Weights of a small transformer language model.
Training: 122M tokens, 14881 steps.
Each number is 128 + 32 x the weight over the matrix's rms, rounded and kept within 0 to 255. Layers, rows and columns count from 0.

# layer 3 attention value, 96x96, rms 0.191, rows 4-20, columns 0-95
[[133 138 142 163 137 106 104 166 127 127 153 101  87 106 128  70 212 116 138  74  88 157 153 115 131 132 117 145 173  89 156  78 144 107 150 130 120  79 137 182  57 140 138 173 138 172 134 117 125 180 117  82 110 109 177 137 192 133 128 164  31 163 126 137 169  90 188 139 113 114 129  97 122  90 157 125 122 122 119 126 163 115 165 142 121 156 109 123 148 149 134 125 161 109 106 145]
 [147 107 126 140 122 222 123  94 118 115 143 106 135 143 113 167 146 164  67 126 160 149 165 119 133 155 142 114  94 139 134 185 113 163  72 103 123 122 121 114 158 136 106 136 111 155 136 151 152 106 112 121 135 125 107  89 121  91 163 115 158 117 146 141 120  91 108 112 118  94  95  95 115 114 159  98 116 179 117 108  88 130  91 116  96 125 134  66 180  96 122  86 123  86 110 102]
 [105 118 134 143 174 170 189 123  81 181 105  60 158 124 129 158 212 141 107 174 100 135 115 182 139 106 115 161 186 144 172 145  77 104 160 139 114 175 128 141  92 150 103 162 136 110 147 112  91 173 109 114 105 104 162 133  93 137 158 125 160 117 126 189 180  69 139  92 135 125 105 118  87 166  98 163 124  94 121 156 141 100 154  94 152 114 127 130 107 128 105 128 106  84 165 103]
 [148 181  86  99 130 110 122  81  99 148 123 158  85  67 116 181 103 160  72 102 131 133  84 122 127 152 126 156 160 143 126 111 111 136 132 135 108 168 140 118 124 145 128  98  86  92 110 142 112 167 158 146 101 164 127 152  90 145 126 122 104 121 140  71  83 141 138 145 105 136  82 145 129 134 131 103 101 151 102  99 165 173 140 153  92 127 139 109 132 110 122 138 129 172  69  89]
 [203 151 123 126 129 129 107 142 143  78 135 143 178 121 113 104 101 126  88 146 126  89  83 133 198 175 141 131  57 124 135 163 146 102  78 159 156 106 175 108 185 100 108 106 122  92 134 188 122  81  74 165 102 149 149 118 109 162  95 123 188 164  89 108  71 104 138 165 123 102  79 113 170 100 111 115  91 147 110 130  92 130 115 170 159 169 129 168 140  52 154 156 180  99 129 122]
 [135 108 167  92 157 121 148 146 138  89 175 114 114 149 157 147 121 108 188 190 133 122 135 120 137 138 109 133  95  96 156 204  75 153 140 117 137  86 112 138 121 104 106 187 139 128 103 122 117  94 129 146 118 143 132 156  71 122 167 175 133 165 154 171 136 146 156 141 113 121 174 215 132  91 162 144  88 104 167 162  97 121 161  95  88 116 136 139 159 144  88 130 200 135 103 121]
 [119 185 113 133 138 125  70 123 146 124 155 104 125 128  91 138 152 122 123 125 112 150 101 128 117 112 118 138 142 151 112 146  79 110 174 160  95 123 126  79 132 112  77 112 103 145 108 131  65 139 135  88  87 100  79 167 151  86 125  89  78 163 102 135 112 114 167  93 139 135 163 101 135 111 100 100 144  62 142 146 173 105 155 131 135 117 138 139  71 129 124 120 118 133 148 181]
 [121 142 116 140 101 135 202 138 158 125 105  78  92 128 128 153 135 139 121 150 146 161 107 160  79 124 148 158 123 115 137 182 138 155 174 114 110 199 144 154 128 163 109 150 148 168 161 125  90 148 128 116  93 109 164  82 147  96 113 125  76 139 118 119 162 161 173 144 163 111 122  91 138 147 146 117 181 191  91 137 189 125 100 141 146 162 127  96  80 152 147 171 145 163 131 102]
 [125 174 146 127 160 155 127 105 128 158 180  75  90 123 119 119 121 119 194 137 128 120 157 160 158 147 126 187 207 121 177 157  76 138 138 107 122 164 132 163  81 180 102 137 137 107 112 100 133 168 137 135  73 123 110 163 153 103 107 142 148  93 140 156 134  53 193  63 130 128 131 159 136  69  42 216 105 119 152 188 134  89 146  49 180  92 162 144 161 141 133  99 155 135 100 121]
 [136 179 134 103 143 147  97 142 135 120 130 163 141 109 162  98 168  97 115 119 157  91 126 163 148 153  82 123 155 123 147 112 131 127 156 149 123 145 126 166 176 101 138  94 125 109  85 109 167 106  35 111 172 111 118 160  97 106 147 111 152 168 167  82 153 112 107 104 129  98 140 141 121 153 124  86 132 166 116 169 103 101 209 126 121  94 168 148 122 160 156 122 123 113 128 109]
 [198  87 137 121 133 159 133  75 132 124 154 104 132 113 122 137 114 136 163 184 166 147 103  62 105 130 124 146 130 152 129  96 102 165 143  78 126 154 169 134 129 142 106 113 126 191 136 146 109 125 149 104 134 118  86 126 136 152  77 114 165 116 165 165 133 123 124 169  96 127 150 118  93 147 144  99 108 132 144 113 144  96  93 154 120 187 125 148 135 135  81 131 149 127 127 161]
 [ 85 158 145 168  82 145 119 118 128 141 122 163 124  96 152 134 126 112 164 108  57  83 170 155 148 169 136 103 156 167 135 116 165 163 134 158 103 138 118 113 143 144 156  95 104  99 116 139  85 132  98 120 131 103 147 153 179 123 167 166 117 128 125 126 114 144 109 119 125 126 147 111 121 124 146  96 134 142 149  81  79 172  95 103 101 120 125 116 106  91  78 142 148 145 135  93]
 [102 187 158 129  94 171 123 125 132 135 135 117  59  93 173 127 119 150 144 133 115 167 106  94  98 108 160  81 173  89 121 120 117  76 154 156 115 144 194 155 184 128 124 111 104 148 134 117 124 128 128 104 136 146 147 164 170 140 192 106  77  88 133 116 167 127 128 114  84 154 132 118 148  79 125  80 147 108 119 136 158  65 167 173 112 108 157  62  53 134 153 118 137 103  96 186]
 [ 89 150 150  91 119 101 134 127 142 103  84 102 108 143 184 126 121 134 103 105 128 140 100 137 118 101 114  62 126 135 113 134  78 187 144 138 178 185 110 117 105 121 125 178  99 165 129 124 138 112 168 134 115  77 115 153 146 120 115 143 151 119 151 122 190 122 123 128 125 120 108 120 105 160 122 185 106 107 168 142 119  76 121  97 152 111  71 126 126  76  91 152 120 144 128 161]
 [ 93  95  97 162 140 179 113  78  96  75  79 171 156  90 134 160 180 123 115 111 128  93 156 154 136 160 131 109  92 156 145 192  98 177  60 133  73 174 123  90 135 147  99 147 135 166 131 143 118 147 125 188 126 178 111 128  80  89 170 150 163  77 152 121 127  59  44 114 128 111 110  84 105  93 162 206 121 116  94 100 167 128  98 106 102 150 117 127 177 159  83  95 144 101  69 115]
 [102 112 107 122 112 154 143 117 102 172 191 137 130 120 151 106 170 122 166  93 138 121 124 161 102 155 143 163 122 121 125 112 155 120 156 100 138 102 114 120 129 110 123 147 128 146 131 170 130 133 101 114 148 112 109 114 116 108  98 110 116 195 128 112 141 140 129  86 134 154 144 110 117 180 163 174  84  85 155 123  78 112 166 121 153 147  91 141 109 175 118 128 107 149 149 166]
 [132 193 106 174 110 149 132  73  95 164 112 104 116 104 190 147 110  82 104 171  95 185 113 164  89 150 153  92 116 134  88 140 131 156 107 162 133 101 135  87 104  77  88 114 140 199 138 123  69 113 138 122  74 144 132 175  80  99 153 114 140 119 113  69 188 104 151  72 181 104 131 129 165 117 132 146 115 129  97 188 120 177 103 177 121 109 131 155 102 126 176 162 109 169  80 134]]
# layer 3 attention output (transposed), 96x96, rms 0.342, rows 4-19, columns 0-95
[[142  89 157 139 109 132  94 148 150 139 116  92 125 140 140 130 127 180  79 113 145 168 144 177  97 112 144 151 148 166  87 173 140 101 121  87 107  80 186 127 144 158 162 137 141 137 149 116  72 153  85 101  77  90 116 115  75 150 114 114  81 164 177 120 140 129 120 122 130  94 142 145  76 153 118 117 163 111 111 158 127  62 123 146 155 100  73 102  57 174 154  84  93 113 135 150]
 [133 163 109 145 122 125 111 115 145 122  84 155 133 155 109 120 108 149 125 124 111 129 133 108  64  99 126 115  99 127 121 146 191 163 136 142 124  94 112 101  66 157 144 167 116 129  96 166  81 153 113 164 118 201  87 130 132 101 138 143 130 104 111 140 122 155 120 169 144  89 179 122 170 160 123 109 112 152 108 157 105 180 169 125 101 193 150 129 106 136 116 123 146 114 106 135]
 [145  99 137 207 104 199 135 122 132 115 128 107 124 102  67  59  79 144 104 143 158 105 160 117 127 167 129  76 110 146 125 106 124 148 102 106 153 128 141 124 181 132 125 159 141  69 102  75 154 120 129  82 158 144 101 150  96 182 115 102 155 162 137 152 156 146 130 137 175 125 109 132 131 150  84 101 160 110  88  55 126 102 165 177 127 118 121 134 109 120 167 110 106 113 147  88]
 [112 137 129 128 127 117 126  81 119 119 147 111 109 140 130 156 105 115  96 159 120 142 119 119 148 136 117 156 149 150 129 108 119 132 136 109 136 123  99 163 127  90  86 124 130 133  98 115 114 149 117 166 156 150 123 138 115 152 185 160 143 205  92 181 136 158 104 120 140 130 126 143 126  87 166 148 144 130 165 159 153 138 138  59 143  72 129 137 112 154  57 115 172  97 138  95]
 [ 63 116 136 113 184 120 157 144 114 137 120 136  93 125 128 167 217 110 115 104 103 173 116 195 104  94  98 168 159  92 163 157 154 186 142 124 179 125 122 132  82 108  98 149  92 142 170 119 159  93 103 180 149 102 145 116 121 132  72 142 149 154 147  80 138 125 143 137 176 159 142 101 135 152 111 133 169 166 106 129  87 156  92  53  86 184 162 143 181 155 128 155 179  91 155 136]
 [107 165 191 149 108 132 151 180 119 135 116  97 126  91 124 133 155 125 178 153 112  95 165 126 127 141  92 172 170 129 101  83 124  83 166 122 147 112 169 163 145 164 171 127 127 110 120 166  84 143 148 116 124 112 153 139 155 131 140 135 119 131 125 106  91  95 121 138 173 167 119 120 142 139  94 120 111 122 120 182  93  91 181 164 107 101 143 142 123 125 167 128 139 109  85 102]
 [144  65 172 123 143 145 182 118 138 132 123 128 167 108 148 139 103 135  99 116 161 131 149 167 187 131 127 184 130 149 151 136 141 111 114 131 150 141 148 113 125  92  92 160 131 143 163 167 123 127 170  80 134  96 144 124 150 157 147  51 127 143 142 215 157 111 110 103  72 109  82 132 104 122 173 142 137 142 150 113 133  23 140 202 145 148 141 121 144 122 145 167 115 121 150 123]
 [133  91 127 145  91 161 138  70 101 135 155 150 148 100 169 103 125 174 114  96 160 156 117 143 113 127 146 128 100  63 146 100 136 120 149 100 145 157 156 132 152 141 137 184 150 147 149 137 119  93 119 114 140  91  84 110  98 129 150 140 103 113 146  83 114 110 149 134 134 129 115 108 138  98 161 102 147 140 113 131 147  63 149  90 147 122  81 120 129 138  70  89 144 130 136  98]
 [137 104 126 154 112 139 131 151 129 190 154 101 136 132 141 130 126 143 121 127 165 138 154 149 153  75  90 118 146 117  99 118 203 169 180 103 132 117 183 133 115  99 204 182 112  94 109  93 109 190  96  73 132 125 126 126 128 200 117 128 169 158 185 110 153 192 137  48  86 170 119  71 138 138 146 161 117 126 118  78 108  90 203 163 137  77 100 170 147 126 178 144 126  98 147 151]
 [153 107 103 130  87 123 158  98 136 117 132 150 146 101 105 164 112 156 120 106 109 150 108 144  55 120 114 142  97 167 106 120 150  63 164 162 140 118 119 126 115 129 129  97 123 150 116 168 128 118 124 107 167 100 128 136 130 143 100 100 133 215 109 148 129 122 115 118  88 146 108 143 127 131  50  80 163 143  91  71 151 146 152 134 128 139 148 137 112  84 125 195 142 116 114 137]
 [139 130  98 104 118 118 120 144 141 119 101 135 107 119  91 109 102 118 144 133 127 127 138 119  92 100 139 133 120 125  99 101 162 137 115 156 163  67 152 119 156  71 155 124 153  90 163 146 165 131 170 112 160 141 139 106 137 129 112 141 105  98 127 131 123 130 104 130 154 168 172 142 123 162 198 110 108 139 157 161 118 118 157 114 128 142 113 147 129 141 124 103 130 182 136 151]
 [ 86 171 158 123 181 110  87  81 122 110 190 177  94 101 156  73 132 179 160 113 116  99 125 136 108 134 134 158 117 145 160 109 143 137 141 139  94 117  86 151  70 150 137 107 112  68 118  93 102 147 154 129 101 115 137 159 136 109 126 115 132  86 116 104 145 164 128 118 132 127 142 123 193 101 144 104 163 140 118 136 156 135 119 170 119 119 124 133 135 149 107 147 162  98 147 151]
 [123  85 146  84  88 100 106 108 155 138 150 134 134 136  76 133 156 130 118 135 170 191 119 113 115 133 111 153 121 134 128 129 152 121 169  75 116  77 142 187  89 139  98 107 136 157 132 135 108 146 134  84 121 148  85 160 180 182 128 122 131  85 161 130 163 148 140 175  70  74 117  93 137 124  82 108 139  72 199 139 150 118 153  68 124 113  88  60 110 137 126 120  94 145 195 160]
 [130 108 110  97 155 154 106 116 108 132 133 103  92 146 126 131  97 117 190 136 153 130 139 119 135 169 121 142 160  97 103 105  96 128  64 142 108  99 117  90 120 149 158 117 124 135 141 118 146 104 177 115  84 120 144 126 103 172 166 124 153 110 124 119 125 148 140 149 149 152 102 130 116 128  94 132  56 107 136  95  94 133 153 169 106  96  98 170 139 159 139  76 113 189  69 105]
 [105 222 113 177 171 119 139  89 134  87 112 153  88 123 129 121 108 144  83 158 153  80 158 123  86 168 125  95 146 149  81  82 161 127 126 110  77  94 126 139 102 104 101 158 162 141 102 102 122 102 112 132 122 202 103 142 104  82 143 188 154  80 128  97 129 204  53 200 123 102 145 141 126 133 164  88  83 138 124 102  84 196 129 161 100 171 176 152  93 109 139 117 121  88  52 115]
 [168 168 154 114 132 139 143 135 152 158 131 126 166 101 141 104  70  94 127  76 114 120 108 137 128 103 146 107 117 107 103  99 118 139 139 111 108 244 125 108 112 152  83 154 135 109 125 152 141 138 124 112  97 125 143 125 102  83 114 110 122 103 104 111 146 121 143 144 150 123 146 161 114 175  94 156 131 125 144 103 155 114  75 143 163 148  89 142 115 136 140 118 114 139 118 122]]